config = dict(
    rope_fraction=1.0,
    attn_scale=0.125,
    tie_word_embeddings='early',
    parallel_block=False,
    init_std_up=0.0244,
    max_grad_norm=0.5,
    schedule='wsd',
    decay_fraction=1.0,
    doc_mask=True,
    train_tokens=405400000,
)
Each number is 128 + 32 x the weight over its row's rms, rounded and kept within 0 to 255. Layers, rows and columns count from 0. Numbers have three digits each. The size before them is the row's rms in percent of the matrix's.

# layer 4 MLP up, 2048x512, rms 0.136, rows 1682-1788, columns 256-319
093:122174110101138095146159105110135138118101086163087122172190159086140120155171166133149143093152119169163162170179168107053154067161172185037106127149096208143172077134145118153110138132161146
103:152117115098164168126109108165112128113108080146191087178153130155152145094160127149088149142109122083119157134140155155171180135149108092128139067180134174104115082101069166149113146093113155
112:160126113069140116144105172163129155118162127189132137133168105103094123121072156116145130177099123125143101131156180045119138131118101133162205133177132115112100181130054098099097162053117091
091:178148147146136105158136105130147139157133133105141117218131126091133152144154118165112139201057116088106126113111087158109122153099109106103088155141071134105163111075147214133116107108163116
096:098129180167148107157145100099103089153214124150151155121185084109056131112102100162140153148129051118153089126255102096115096138140169092079103224151173123153131139104122114139082103103155148
096:064132118104119102126168104163134087194134103130128204132109147092142165133100093141137111075141127104180177126134080182123155120125135143112150067140115126152164198151127173176204127112085104
097:119133127133138165146134121112107139133099153129107105163094159192128163097126130105149122114139126129174096124175115158084156132122135115197171123135175089094075149142122124155150108131129151
089:162092149086087152166152132098135154160092144147126130186156116174112149084181092072151191153150142130118135096108130125188084143165103114098092068177150131121102143085150092163144124150129168
102:080150102170162113086155175097096150145204178130113099162067138161088108129100112137150109155177146092138075181105131182179065135170127120185165130131166154121125127126121100183145125125100127
103:125131104112161077130165140131139130163169138154099156172130073113056127055126103215194178178176115128137058106134161147109143075106126110119145149192108058182152104166137126126131175102183065
089:111055170115161154186105127106181080109091102105124131157161067059107115125109138119203128105112082107159138151188173130152165087175128179134139109165158114121144086131082139117102166120123120
093:147115052084135102127078094130132091116118136067145155146088133128132164125156103146171228173158111098156109155079130112172154173128124104144092183100158145153151126143168138118044126113135094
099:098117160155138155187098108141146173143135131133130144116099132175102125056174121139120180178129055098123105156110138176138153036180114115122157125107096121154106093086100134080144097104123047
100:108124154131147080085056174102139119121103160151154155131086142140125204074156118097139158118113160125121112089133131108103153123160134138119119136105137175179143111140116156164152156143124152
105:101120104129117102148133092154122119187131119174091132177164096090070079076139149102118104098142100068152134136144141135155121102220094149133181140205080151130161110112131066106077090129141200
104:166158103117099106156140148138104143095119128132111151073086116099162161100168142085156135139140147142124103098168135033158173178194160133165124144088108214146113098130079146189118154161097161
115:173102070083137136146096117160112154184049126177112148154110104100058180113150105110136125148133079159131139099127056118136143132137115076072082128102130096155082117150134090171091115140168102
097:112144123119141132133066102151173116153123106072118130124137132144109130132046127111154076091102161126055120114137135139115157147119102156184161150085145047134104053132104158208116210137159111
100:090026127082152137125103132112076144115083117103142127107076102173116121125159138072119098176117132103178130139165102112185114063187116176102104145189099162129107108074083138108174136167182126
106:167139153120067166124158135125139052217098143146141177196145145166170134104149109163124122190073149146159119116126171081164122118091125082121136120069117132157183115134202077097169125131156138
093:152015055146104162077105026105136178129107119114061124135125085123116106124107106182132139113163175093135206114147099134127090091152150100133092183119137143176104093169168136093111128176124125
120:170138095109086100117159144110157164157113176201113145135135092176179122163161139116124081152142172142164147157079172155216103187192127159132099107091152164119051071117075117122137061175107192
102:127105136087120177168131114102123126121115151150164082101098130105074179141084138091123164213092135115116116141143114120144132155090135111188085104131079115081143127092110140175104077120137115
089:174116107104213077149169175149163109071138141170118090105089153081147074143148065075176110092123166134184102208082145154159093107154161113094073123135141100130124140134160125091128168156139104
102:186110075127156151186099144100118076100166117118125082196127168166072114116093106194145129050108128135127137092139112077149133156160108082108114108127056168121124143165106104138123103136178159
089:125161068149114110141132178104172155110066125164162079135115068172110211146116114106132094136149156141140172137098128162136138188094139177065149107133062090140163094159087111162126096129120118
106:111117173130130173098148107145163102103185099127156096078121135138125142095183162197196120094099178071184203093149120101109140134143138169121139123108160153175145093176178178102117149092133153
102:165117188047088091106120118140100067101173080172143183129125163108141118170143150114139121105159151071105116168137104146156098065173125085114155133171150146188181148088126116116084182130138104
112:120104116147123140185161176166183149154115148086099111132098123164122171165085067099156101092118160094121126153111139176119127114166175152126122079095147128137107084167168190132130107174111083
099:112109134143209152108103174147132077135103150087160107080162135146214083125097165180145077073139113135141154077145140107120027142112137170160112110139155097166109179128111105204080143110105103
103:155129152120171172156178161087131189132146159135120152101157231118157124127178112164050152140137170051151119136101112137059137112145092208165122092121149169170161152201080146144129130094144082
099:139182204166186123108150185115170124147141115144161103184173036119091097109127122154079172087119083115157169219086122105132173173126170121129136138120152095122177096177110103181162126069146108
094:129163119103087127131091089169093090103104097185118126113102131150131126138104125124113155106146113086095121169115143115064122129113153080158147162143093189182097105111165110160141114142101090
090:227102156168168081123085144096139139132115162132124194122109097114166081171087113144112118133099111149109109118182109162121107116133101109134146132141095113154085142103106161116118121218102152
105:121137166139142132117093151086141138107106103090147156076128100106155164143161082090207045092131126154083139189148065139110133150179152095071185143117185149124118098173139155096106131176136173
084:159149103159068142029084118135066086086127074156151109167171095171113100150084142097130126155156100116100149126130170125148161088153092134158181130143160122091144114111149083168148114143157145
100:132107089133124129120142169122142158056130134101187139116112100180133058148157103060143092142125126173056182122128170159135140144093092107063148124163132158102108167057247096114153122175144120
094:053255155138061122164121070121055170177131177168154135150131140145135047132149115170073145150170129141141142145133124152123106159123133158144104185156199164180106158128168145188120067083168134
092:188140033172088136084068171151093140151076118180120138102157139124147138105161148156131081084115098055102109208170123072196146145107142125113139172079130148128108148072107100178164113140149109
105:165125108141120143087179141185129126142078145123148139159130129147128104129098121114133087105147107146172102118146066093138098085124105114167124144151136081144088134132152140167119089122090161
093:100095145122121114171096141132101089122134098172129161147153129091119087136073082077181097131077135107134093123081133138082108107024145084172152172113095069096132105102130164161125144086085141
091:152064036152141149172158143150086107054127141188152161104146177148095087104074107101154087124113131188152111179148062105181182113103106129107130125148176095162093107145111129101152102137196137
112:135144126133114110174116090077169103170139111115141145115221144146084117114117131121122108125165162137136158098115115175117162135123134125127119078124147179078169155076114150124176113119146147
104:172128161068071135095083125122154105110162061162182135123145119098062098128109176107138113118172096134192145141168155136117160069133127085145166084188164118130142170107161071094152066137154101
105:106095111156051144071128100098087130080114123151165193165132143165123134126147162212113106138166113156077089074141125099133149139125167112177178084127083099194110086130136121096107107106172159
109:155136117137106111143137115040122130159184100133089183149110151154133150144135152146126113088140127188126128150115140105151055130170125152123149151094091125194081144176081112143105063153119063
102:139096115141128090146167153134094129192102130115112142133149172110120113113084188121155125158077128148146078117131135077134124144125089109163104106169096077129206120074177104182114149104147146
106:146147091113142162168095094131154039133063128143137069124091093085117105086134125074126183081111111110091107136132074114142181079126154119111135168158119106139128120082126113123134166128153104
101:153111182105164183122081161160110112138101112156126144133140136156157166132092128142144134154197140119099106144122132076124132129109156111131113175108115136125176122132119190136124120121119135
093:134110199081156145094047146146092134155149142125087090109083112120153064171128205152148145129110132135097110094188190100148087165162130150119117123200165162111184138143132136096100117126225108
099:103091090225111125126099195125134087092125190171126144073123079126153121095135078146137127078096146141100077187071168191123104141127119100122170120187165119131169137144151103082138098075161164
099:173183153138129162113114166142151139131079136101115119169172162116197203111107094067132037129148071119098103183118194135129147151105146173104123124131109172164068129150120125103115129148158095
094:080186124117141150165066182107106148143160134163092107161144136106088152068135127075114123144174136126095178121169148100123072090155188099142168161109153163128150135124100084146091164132134164
100:121150169137095154128120069123141159168193186086134111113132110058053133115138123146129095107105122125117116085142143181125107072083085103181171122171154166108124134135180072161152130124169161
098:102150181049161150132158191136103103142198125151163139072132150180109130165146135131134115086112160113110197128160117138138119101137123110175147025161145143135115156031180159146172117149196103
097:089100141106112077112161114146134080167124125113111116052154136141124102075094137106133155160146105132132118134184106163144138117057166122096049114129135095130121071138117168183127142181168151
090:169113107131131119112103118111153126113118127141150192213142160144114097129117138224128098085144124106139161159170158119172122146148120124102104161126159141179144128161084127136090125149146076
094:104093056107108166132108132122134140150086121128163122090109205159130151096144128113205121106146138138127138164152119148127192104162128130095204161140129152095163232102114126118116085144146119
095:147108128121153125128127189097182167167126074100179139057069097130148090102119109138136066131134114112133142116102155213162144113119152157111060066115123105093139133166154143138120154141109125
099:106145079173059128142165139163105072147107122135134124160182156153192138133169092141134146120091110110091140165162103101032133126178102137084104197102146151155146121165152104129155124172084160
099:094142106151145189118188177193140120162146133100134122123152138131159103131119126091120063124103151128097111107176086128050113115108157145108143197196128094148163145172083128213118078095104105
110:112106089124170095135160159104177105162158133121151151104144122114118073086055098141155132130142092099055095130149089123077196120102099176139081142130106097137128137152144159117110119131192153
109:143122094129123103182116153112155139161152118159108119065119103115102121105081147151129148087154141151143146113070083055112132147116169136137081058160172181116104119193127131111166119141156124
103:151128136104153145059075095125198122071196145126103071178116109162121088104154078109074066129085107119129128167119112035116072118121099138157096140198084168177147106150132141097110128130196113
096:101085151069152087102103092142143142215111063196164102107125153107132147138107133099100130134129132149176080161164124141108111112105136141165090141165147159095194181141144150154116161072110107
100:099104147099105126114118139115140117137144093091188158123144127165198145214138150132163134133126115122129114124190070119135099133104125077167117124131108137087109076148103195182077147129119119
097:125142113097198079118156107091055121129125117137114126127146119086166077139125065117109107106065110143111163161145123113128140125147130156147128082171126138139143169132071118045228048123098156
104:088100145183116118137142131117075148127120182082099120124139181199128124188121116138112143146155121054108081154153143159077118144122183164098162128088164158216161184065165088094109168155082119
096:150150125116098104131126162149130096150220107141130106136081213080114123097067132134139140117124097182149194087128090069099131127109139087201097104113165147158126152138122171159067084105141192
098:103150138118081145097160109115136194147100147128135118165151143150154182097142082092145134159085121151082211088196097142183134135181108088074166165137155118171105063087105148167093148165136160
090:113164106203134138112138197139119139123146203110091103108146126115143121090080128186141118122106042146123125150130102176121137165140142191118135134159138153105129125122131157085102136143140138
101:096119116185150133147127108186144047097161150160100163128130146147136153155123105132034104159108172133118202182091083169123129142105117085229158152163107132145111151117178122182113124151140112
098:121158134057132147128059090153081189130155106146138205073147134154184131090142130125141152076090113166134128120108118125127164127113110119153105112157146137138098143219162137128114092156203102
090:119132132135121114089160115137139147097123137140126071087109100115154147093117124148130160155143075106158127162112173137172119207146103122115110174087108085101139108093154125076141183096221126
102:141159132151066129132180142192108153077162072100165104148181141168176095193105114178111107127115127101129082132049125126151169140169087147138192112172152099133097087124143164121097097086059153
097:098102110120101130151068144127200160196140109151080117111092133148167072142129131160097093152153098143097105140135126146044113100171195138137102195099123124101131150198088137158134149096222168
110:140175109166112158111102144184149163104167122134150145209069147204149080102119138126036094181181135081107063123099109156092130142119178117197113106051133105117106171128108130084151169119131128
087:116158109153185124093150118091116124122080140147165127106161114150120146141124114169104102170151164117108125123095129118199081123110133177137153127175152171154124145221145156118149126157096148
100:181165052135064093120177118179164133070092157127062157114095153116152101107089191106145125083149119089090174123150115159200155188126096166087139112116152109149135110093147106125039123157124144
093:138162069095168100091144133082136149129149143135152125129080125150140084195212143157099095150149152158061119095098094100155108066149114160194132075069083129127151142169156089161060127129119157
106:113164065170164075120191135135087125102119149134123161110137089114140131090087102092118173145099075136077165156125089085130131073118136148092153122109168125134080113136140103165087164161130104
095:130162145132107089097135098120133136122084158122071180152106172110188084110092064144177111155138148081127081131142125146126158110161134090129152062170113101141114115144089111111156190120202088
098:143138168144146182140151126135094134150135081137150149069161129137161089108092148118200098090142152175122094100112131176146100126110147093097097187109156231097081179100081111081125118094068160
097:100086121144170147082141104142176122160145116125093170170073131133124153157091081179143109111164136113103119159136097181155167171117167097099139163083130130087094115083119149133137154144086155
107:120147167147127143117147143129135153118126074160145102130171121067131057038129155160100154097093115152105160177091149109091112131056077093109140148126127168201167152102118138104153149158140117
097:131108127104139138156137127152145116100145127167155055151124136189139190131152119080163122152117124118144154138137085074068124161148125128098109128199137142155120155142093038120091156063132185
116:109090162165118068141151178118150134145031148089093124066094131126072116109119122126112105133132135112159149146167061149135098140157151117101108132105122155143135171094115230039179142112068157
097:165077108104158098086105133116137210174071117137210167100042160112138169070116152116146112155128090132164082058094070144139146163123141172172172131022187132124122102102117149125082109146102128
096:057145106119176149136181080111161079207162130147105163157133148120138125103156142121186074142113133169161162110144138089146079150157149121201110133118082099153137126132133153139131117154112205
103:110129113176154144128096164065103116108106086101139122135126135129129089192117171131155153100171155154113133133091142191101157170175161122138124163138138156101143165106107189140146107139072093
103:057175126146155099110143114078106095171077118139169135094102090165141127141168112119157078111100083123168127159107145134130153181130097157066205100107132157121166152090142143144113122127107131
102:119125108080137129064112085075126109109104172150098166145086130184148182126113140176148063165116187151133111167093160147135155110136147154141160140090107152143143150109179118084111141112089042
105:147098138059168138103102114152125105203096108136122118147157139108120075121142147099161163117070149159134126157039080191114169060146183111095121088131159109121128076080150135127178125142193088
088:131172141115079076157119144135130148081105093150087125108126116118110144088095125115119140139158103094092160152136097108107132110072143131080159120127101141184161125126139165128144120097109118
097:142095145094141126077126112164105139152169146147106146150133123153162094064145129146125154158085102110124143151081146136147177107101139128172133148134146120168107128104163143091119101152091092
108:117147055175141133126091172154153160163118120091160135142107124160133121124160109138086105084119132124074105115144068106145147136119117087116143118092135160111105115091145223124136097112180136
096:088155076136107115200111122123104102111174144078139176140114128187146095101105142133154091149163123138135166110115109199163147079114105103134104126120121097101128139119165072116163122140126087
103:214126155080142192154107145110201092086181148159065111147073134102122183136114112126097149134100071129122205160221120096101168141162129105101138168127119127130100092180143180123140112120111198
093:098097158105145121104178107111169118139115103164138185100078100138098165083128114150125147127128100179166104134090096131114151128155092179169141119091142090166131120103127124120105116125130130
100:133044159133167100137122131109127174144081145120124082095095134191101132111086165180028154163123125106137105119126175177082081143109096162104111199144088136110116069180155075127149117190134155
106:165077144149104123130105101115151150153125088097023149137107097079164121059119172120116068155121130104120142108150144072150132150129148090103112195114125153155200140143092135167154154133123094
095:069100168155075115111126102114113151128113081093175154136144114123158115173117150104116154102119072135199120144146200136126141099148134114140123157173157106072144136117046159094134126129124166
104:196160034109110189158159151121155092160177100147176105142084153147112171162147105105089153167115164106151133069164106074145136129152152180208172174118110117122178144093126109129134130146127159
110:104112110145150123069146084121132122185134111122077103118094086125161144172167150161127116104159164135164046112119146113175158099142161133254175147074109107099109127098150145127104104138135104
111:162147178138129103168160177142114078116121174192101129113172194089114048134093082109135109199175128127101101092213071153135134112088147129065119069151099076163128158126137188128088120158132122
102:091070131121172156150077090201136079151199091149164138175151127191153135131143098128194131115201109135073094097124115101076067137124096141130158157169155141131076136032151135081124173082127162
104:143143061087089140102142120113156136110136130138164164128082159144147094110119134122104037124092144155082108105177072106108095130129156135167130199174085145126116120069164126155173090152190130
# layer 4 MLP down (transposed), 2048x512, rms 0.0719, rows 1682-1788, columns 256-319
094:138107171132091122086131186069115196147121115137152119092101080115144118104122115127131162131167125153089180152165140115118113103162094143107179196169087172124078175089081130063083113110145117
109:105080126130171177127162062176122130078095083171132133124116146193113118157146209106139107090129117143135171118138109129096102090128137098117116108100173173075116097085129085123140115133135151
121:117093132106164124124141127140145157108099108145147118153166156154131130127081147102099146179089166073161088103067104119127190133054095175077083144139115105045128153116091149057153155114141201
094:133102126066127165133168179125108125156159119140146108115130090113093139146093154129134117135187160141105121127133111173161070158139167075106087138143111102150080097153159103079122148182132112
100:078118158095184162164091106099107110147145129143133121105104146123095128093128090150125149172217138132117142121146157129072132072139137121169104138139174115164161129089106103205108137162111149
095:143082157157132170173124163126132059141155143121079119058190048073108184128187104094121162112108147156119111149065138136171110147193065141100124165114060159196103126094119140146187103065091101
103:112115130156141104172139126168168112058079157130108088096099131153118205133160133137101189115080096123114084131069136121119203172137120126150141149106143157118134127121136139110123186153174169
092:145107142127102131126142121117134128098078143141181146112169166149110127078123128145144099162143159057180110082140140116140097141129085180099137156095169118157123143091163119125131181121135162
099:148169155127080161111148117197139094163151131138103167198115141130051153140116122082124117173138093144125166159141124103103128073135105147123119171123106105142160129177062134089095144111117076
098:121114143071097112180113160136163126131106119184138116142135150108087093124104146111108145106087133082129121121124140114164117104108101104150104132081103182071183090132145151133120058149115137
085:129020028167140162134091127163147187165152127083123114158096101175138138125124116108128133127204132168192159024140182074086156095142161136147142143165130084070166177097106162109146110108129170
098:141079149118144128145139154172143100175145133131128159116182124168089137141101128118135135209123140135133115147143119122103188123179143171120159078121189151092167077104090064085150188109180100
097:128141072110094120174148151095103166081172135121155148149147076181107111170136136136083100056161138147135109115118034169153132127142125175105123132065183183162115084140153107145161094108146120
106:099110150090091149197130093176156143172079081098165132104120170163104153122139055115072192137191120148017147129104145133103113114101125157194153128170108137099100151086109134059123081179106162
107:079117143097110147154118131147108036147152193159106164144105123055064115119169111110111136125149219065144138140161180101163118098126120159161094169180158171205110147074109193155102130175115162
099:149136156128157071108114151151129103121129082096139115093138094163065138132142147175139099078117126143164152123116145099125087093165076142138117105166100120164102126120095131129148132117102125
106:179115091109144155140117069122141117118090135154120088148163073139075142167124121110096097111134070087160144151173145132106112077115159108114101126154106149127101106154121175125081096125143107
098:141089143140148159106081153125120113121197105161153160138151111116158117155140126094098167099081060099176158131161143064141077096177154208093090132085116100130150138143139098102117159192140142
101:137109109172090198106157134174109174158120106115094130132108147119185160142179148122120086118143112119083112125134119148147137151186141124096115140099104078136157081116102129119169114194143085
107:154137136135137078140116147123079116079127101113057104110151142040073097174140095128185139122148104076082156152151089161137160167103114115085107103080090151029200134140107137119113095084134130
103:171157186121154148195163112096133119144099138138098124112063122087129165163098177088057179148160141153124105141101113175172121169147112166118109089135109147116171188112129137186151145126111157
115:135093144086075104148170109124155142132081147145133124190117157165147113152078087114140118189135127165091064091106116050157092156094117109076123148125142098136097111224062108098118110212123126
106:091102197098136095096141130135131138074159106110110118154082102124138130136103156119098091144129113125190099130122101119136100141214178108120169128095101104087093099125141103163174101153163064
087:111162074122098193142091117094128129136114139154143167067104156120089135149079142123144145077131118143131145158130099083091102145157096194116082098148199134156104101160105116179138143119135111
103:067112121105122131084066165149115121123122130147142105115131156173167139128100119101085136136126079152171107097113173117174116127132138188140145166105092103143164129111172113123131093063108136
092:110107112147175152130112135096134146082153131146123101154144125131142155118070082073150172136166123143138058141124162096112156111126123088122120096174085096081188180122139177131121194185076131
104:155121084117159158096155086104104191137090167120128112118094129103167097107157109088132114105110133121148181127126161139156175091147133087069055134061066146153070082141184098136146151105112079
099:172125121157145156125150113082172147145163097136146183172173168192102159135164147108144131196118095121153106091093058129155143136059114141108120138095157164160164144123127123140130115125130072
124:167123140114180160136175137175174145165157121145130095126126104111120163101155189120158166113087178156108140159212095121135147127111155161124158147125105179143170134102089109105158186182074106
097:114111136123156181082091113214141141137130237085119107073119112161174133131101202077178102153087175090149143140141192134145093170113086131135073124122115127206073180148144122092108109115119173
102:141141162096099092093159145153145141118148160119148154150191125129138113124136067082156141115100067116094131099126144114147169099120115210162124116093130171155083111176108146160157074134212124
093:123106132177124087097113126166109112116091095158077138122149117125129167137130161144178179154101101107134094168194101102119131136118091105183098157108108128119135115084117112151117108073122160
095:150114145178140077135156140130070153100097148139120133075129144165169166141166157118105120133153142129138135061142163098155162085180079170151095147114120102086093144152175140158143109149092136
092:069105177105103141128187133183127144080140118133180091137159143119131139036133113110146123144128136169184090112157141115166191112077118119138133207142106141148072145177131112150072126077156066
107:098112092163165225101113100109156177157131119144167135101151136163144118127082122127122143068113108156147072155152142135078114125125122200125161123163162130118118109097156148151117170118093151
089:110112171144072155103113074108118120082098178112172069138128159092061097092087165158080128129221147133153076123053175082099159098162126093160126164124128170091081142108187095147144127172132146
101:102150139093120080109090144172163177128095153078120119132129168164145187109106176109103106181133166142127081116151104139142114148171115092100132133064139149083201087148138116137187119111066141
093:133103124177162116159151115159140177144146098147103179070148143131137108154153127149163129154102125226137121147127109109080071112173087141162155132137070076162150132078161103118119108141137098
099:107100141117113107137136130151130142112147109134076116132133095118094126112132081156069182146092081146092198140127125147147135158164096172173137091192114115058084130131132152108173179146099120
101:098182153106132087214136130146151115162163091138181165114125088128117099142160125174102126138139118105101086141189128144122129164198090115184163173117125122159156153110122128140127097127070074
093:126132130206109154105118141136121164072124122167121136120170118121092132173104105102142136176124132166124136189136158117210094105091119143137142062131123134141142142128170094179188135191173171
090:094097132122110081198176117113111111149131111111157126214071123131119074224101155123078127121132153119152144115113105074197131115110141138108137079090104149125126153088175122140151113055070107
115:132130149129080116178145115103097055104110104118166117127133115111140120058164146094051146185170161155155167155138146178132033113153155068097111148105105105145153141120143096086118147126123076
096:162145182155102090149119137085108134107084172148146149172101145124119119158123110124184137117150154144129038140092164098080063165160111097098107126136092070078179252135174079166082161150136124
105:197217127127123108121091116140059146142116073122023110113126127143113155111163130109135171114155066120100120124159184118137144148129121052136118105112102140097098060112118096092114174168066160
104:148155178155145139081044120085143145152138167107124105144121103092111138152143135163069119126168164124098138108102105103087038152143120162120107121128100128158084135143155116108104122182137166
100:194121132134126092140128092124131110135135102111077146117122133119074146144094207093095160117138133101157110119151158110169107168153080118147107158134120126126127147120157163126036058124085136
104:129167170109144122126137172183154134100104139090132122141111084075091119147147133135171153122128100145111148097166127127120183155153109100087118127129147128128080174105154103190116110149138131
093:083160163162132102049154209144118166125150144108135050131072118111142076135174147108149110141145159120133117073082112180131098134105128136107136077124118072119132116145126111114170138148106101
097:128107118112132120153092078152094140114092128138125134118106122185111127167141129170146076146107115154141144095105168150137146116148084113159111148131106053154171094043083202215143051153131106
095:125117123173149145139148145157206123125148228148126128093125093172115111143113132193167126104225107146125111129144105129048156150167156093136145117115115132081127121158143156142132123098153156
096:100050158106107137127068095134136161140128168121112135146103099086094124170126155101065152168144073146159156050152063098135108187140087103185168120180173134097136140130133165139087096101120090
094:123134142110131142091093113120147038146092144137148193061126124141078134107078147071123113114136153073148085091193196162113127158185154094174127077148146141125099183145162125148133149146100146
092:148150136160102147182134124115134112138141116103123122179150138085099178203116149138220201127086112167155081100118158138130132100143102163073126141181146104074187130117121069143119141195109141
106:185103075095188141122214115140160156125130101066138169164093119132087197170084099086140092141097137122119084140156149123108138175175144083116154084149180074132195162118112131090132114108149159
100:084129148130105151092111140098162099088135075052138157118163078152142183139133185109099113176122087169114112120097120126159134147074114109133079187122121139096080078150128139085126147147126112
094:156155126084127167162192127093079088070049069157125158131136095167115131134109074105156143120119125107120160119185068111113138187147162156150114117152110160093176082120107145151187102175169160
085:118096103153197160114133180126148139152112157110147170100068156057116160134106135103136145130125131088137148097136127124180178142118056157109104189106098097093109144186114100163163132113167135
095:198130091140116110106085111110118130108104182076142092170134074150147129131128105136102097134170115124122188086091143165102113162123059088138107129143109103123094108122047193120135136162118145
096:099149141178157087108055137094118191103077134109103091068149125123087142108107117147099091121141125171164141104134119127139132133103090118181143079119122160139135170089099152170130151111127106
099:096136121137154128108138137135106140190159159169151166162177148158132126226142196100051121123156099134117133049075108132108128177141151106135091144105104173156133141078148128101177152080181175
104:127148077159150103134081171135098126177088193156154152178083127099140118126154146149095132164129058151131124113146123127130119151117120161076120132133163096154117036086172176149111101154146186
100:128112114109151115102137155115090109136139100074119111081119102096124140125176088120171141120099113115090096090156151119113142148129151127134156124169164143124124148145158125131163152086174168
104:039111056163106130129131119124141139180096090162118124155145143138137153163077104108101122122127148133152111114184138163117093152160176104101171102141117023100117150118135105153074113120067158
094:102179114149098151156136068107141103101134067117120148109102105168153150121136109149115069149073093135095134103161164144193141118086089128126171130164146173098161110117140142144109083162115126
099:168104137126117132105155118167149153174102132127155206128075106136117101152151107163142125091147125164146156057169152097070075167215147151119162147107112143103188098090147119115065126156106169
108:126114113145118126128144098110154086093154149100101167094079096126094132153159121136123164095129080195105122116069105138136103136181126140157111113124084138111124142166129106147146139077094091
098:157113103175071105114118093126112156113177189129126141087085128084048126108166130156134117149069108106084123103146101105182143130139160148091085177152145151119188069146211139131159130101129092
096:035152169110187064111116112137118133089120146069115130189131072138137102119069146102203103098132120087094130091101157082126109197161051137175133161135144085160060087182130116158118116167161084
094:150125095093132144122143156115088108160162126170146160100129167094144137096156222165089054216131087122153154147170134052066117182128153143064160149141066154156108128120164093146125166119099103
096:146082099153126124121126128141117101154050177164149172081213117174143115135173102134074178067104108148157101114105141105087186166106122135127104149141061127166149166116137114119106172101104131
090:157129144146124134114153107101166124084186106128161059137095125113110089106167098100128077158165199190160088089086115106162096142117180175087147134092117135103136154137162099178113144137144150
095:152138170138081182170126140153067093093158101099116140093138148092141141140153156109139127157093135158107127155138067148199134158151167114131177125124094136137129085135100100142193165129139106
097:147069081100133168159114151104154123102085137048118129149080060155104133148180063169139202137112133097153146121143156124096135171151133060132120102120164110187082136126148102093154125146097098
095:122039076158119133156120170115139094099222142171091173158140166153121093120098164093153080092100160198109136126049087114144151108112141176083136178155114117132119162146148100151111108199091122
102:173127160179100144168157155109156210095101112099161099119146145180129138182131135178132120093174201107212109165080090093108144157066136139072094154178080174136161128132098094103116092171165124
101:146116115126107159170097108132047103090150143115128189128131088049087157094134143136141133127118140141151106155164097106162115167131120135131107174145178134151135115167113150153098098153097103
087:119102084172115153161119164151118107151078170194174102121115121148163128093066158124102148168115084095179140081165093144166086133156212141131102134106093160128144166151135100121143146109147155
100:126131109135170088140187178183136105125134190105049068097122114146095117146110181137062116087141143072107160147142103155142123157132154146069146098164114184062124153105107094102123097146093121
094:088109096154135122140185149140178130141136156163091080039102111100129160112107160106146120075173109147158179130156092120095091137150134120099116115208126167111133120129100104106098166126133162
105:178127116093141156079162153094078105147038142162136106139173128169135110108091180118121121101140095132059158159108161152131112116044152107105119219160077118133091120126048110103084194138137160
095:188137135183072100119091132136160059092056104103129168082068103126137165144142117115106072134144111133100090114119168134170125140086095141133172121156159110117102099120114146150136140126146148
101:138135117126125165146114150105143178127153140179101161134131158146145124157064109091129132125059140108151136135146049099111131094147094151177113102142086100103133112114038152146120089157153112
100:074130074134139103135141108136177148164130118145121155125123110164076138132134129114153178135108140118193152135098180158134107147162134165126110129138145100146173084123108121127200122141150132
097:148152146119092126073139145086129168137136140091114124177130122128140087090124143134116122115187108139118164145096125131172131163094126072183107132124108150084165120095124169106114142140151173
103:106060147182138150210088083119122146148149170142099100141079163159149166087140121126135143131115175062164143102057091076144120130152155124100121145119170133150203087168182181121131123138150111
118:131112124159118129098148114143102135093072148050140133092164110112097113108104126135071089098134138110172133132162105155070075088163173137138137097168115125111070130165120144086181106151125120
096:109103131153140108110165174062097106139101109171133137125131209071123141087139099141078078116138148084158137168133132148079165177139163135135144140109089142176132142120072162120153126157143139
096:152099124143144146108112137181120140164114118173075159149117130158083166170096079153157125141143085098160188125080154140151141111161080158166161140090101193116184109153148148147157135131109158
106:126093074125118190084114149135179131142150127089106140169121121102081080178118115103126159106150141170114138090134077140103108073100100131119138129155130081128112113173137090185148088176178105
107:076103070115094130091091119157106112129105082141096082130113070144153161096116126173093104129094045089121110076106083173169147168137090126146097154140126086104119110171096134121100151101095104
103:088113137031110190107120147112132127089135117123137121127132138154117193118076184102098126114142030139111103117152136155130210169104177169139130127142144137150119098124157173131133130122066115
108:183097202157106186201107132164084168116102139155133173178124135202131133136142137104138146107138127123057176137125168121099171105186159101131165126100056146138143093094145129112156148156134123
094:129111136158190120116136118103155141106100115142168123191088112134119160164109125096114128144101160114139116133124173130136122194112158090170164077154182060143122138150082139142186141156064109
100:133200081117131129150172177135148119124097164093118131120107144123076196160135130130095215110106119111134109119135117143096137126105091151081185177131111117090104219163118165095153150124106138
100:143141115109129086081082124173139111126135142118161103138082130169104140103146149114128116152081121132141091120108136105075121165143138084193113110033109140136152154102176100105101063125132135
081:107170070124102121146150152146176164165175113074119146164133180130122187092142172125113124115090102183120129154111102111161123122118120153112115159110072089141133111066140098180126123148103128
106:111126138051147115059106140139101151133162135114135145091105177089175164087081123099147085140132138122198153141109141144160128133119103126170082216152137152172096127075134103090128095089130127
095:144075153104121151161090131136165109067125161085134108176121160055118172110174156160133167093127162159151136147115097115140163186143133166107187108125025143112193137130135123092133160090104146
096:157134125092149127170141166146144164123125091079175080086092199156078125117144156073135162156112081081179176123111163113116109108136178133146183129126131105073092117157111117099083117088113087
108:168137159116152148100118063110104100047150128118119133094065145123163122088134119058159079108108122118218108121143133138090096113127132124076133149132137069214160120134059113102116126066147157
090:118128086097131084181166111146155132160116142210103124089082101220101193113112143117118152122159129160074151055111129089048123150113105133155073088124080168079071138132155131130131076136158117
116:110155042159076153129128097116141134084195118143125124105105074073099183118162144091066118093172125153141180125180087154061116171129118053158076074158118173085163184157146109083131121135124107
118:110107121081098162107103159165062139162143140098105118142075101141115108157138118113137128138103144187099099148152180055111100142150188085118060129123154028112073155118150154082090119164110192
118:139162118123160154148143133128143105092130121086086159095142131107107092165185103143138081149132079118084130105170135119147149165098085120150083078142087114151104035113145150216103160129105099
106:162177147163079085091116199115112134103110149125092087143171085101103103109158103122095123154143153102116124131106137128137195127113130120063127140112143146124209170193097133160157102106161144
104:149176092151120096092090117078161117096143089157104103177135133083210135113166101130130105153135142152080135136110155108114102121103130151113054138127135135123143111129083105046114113103107108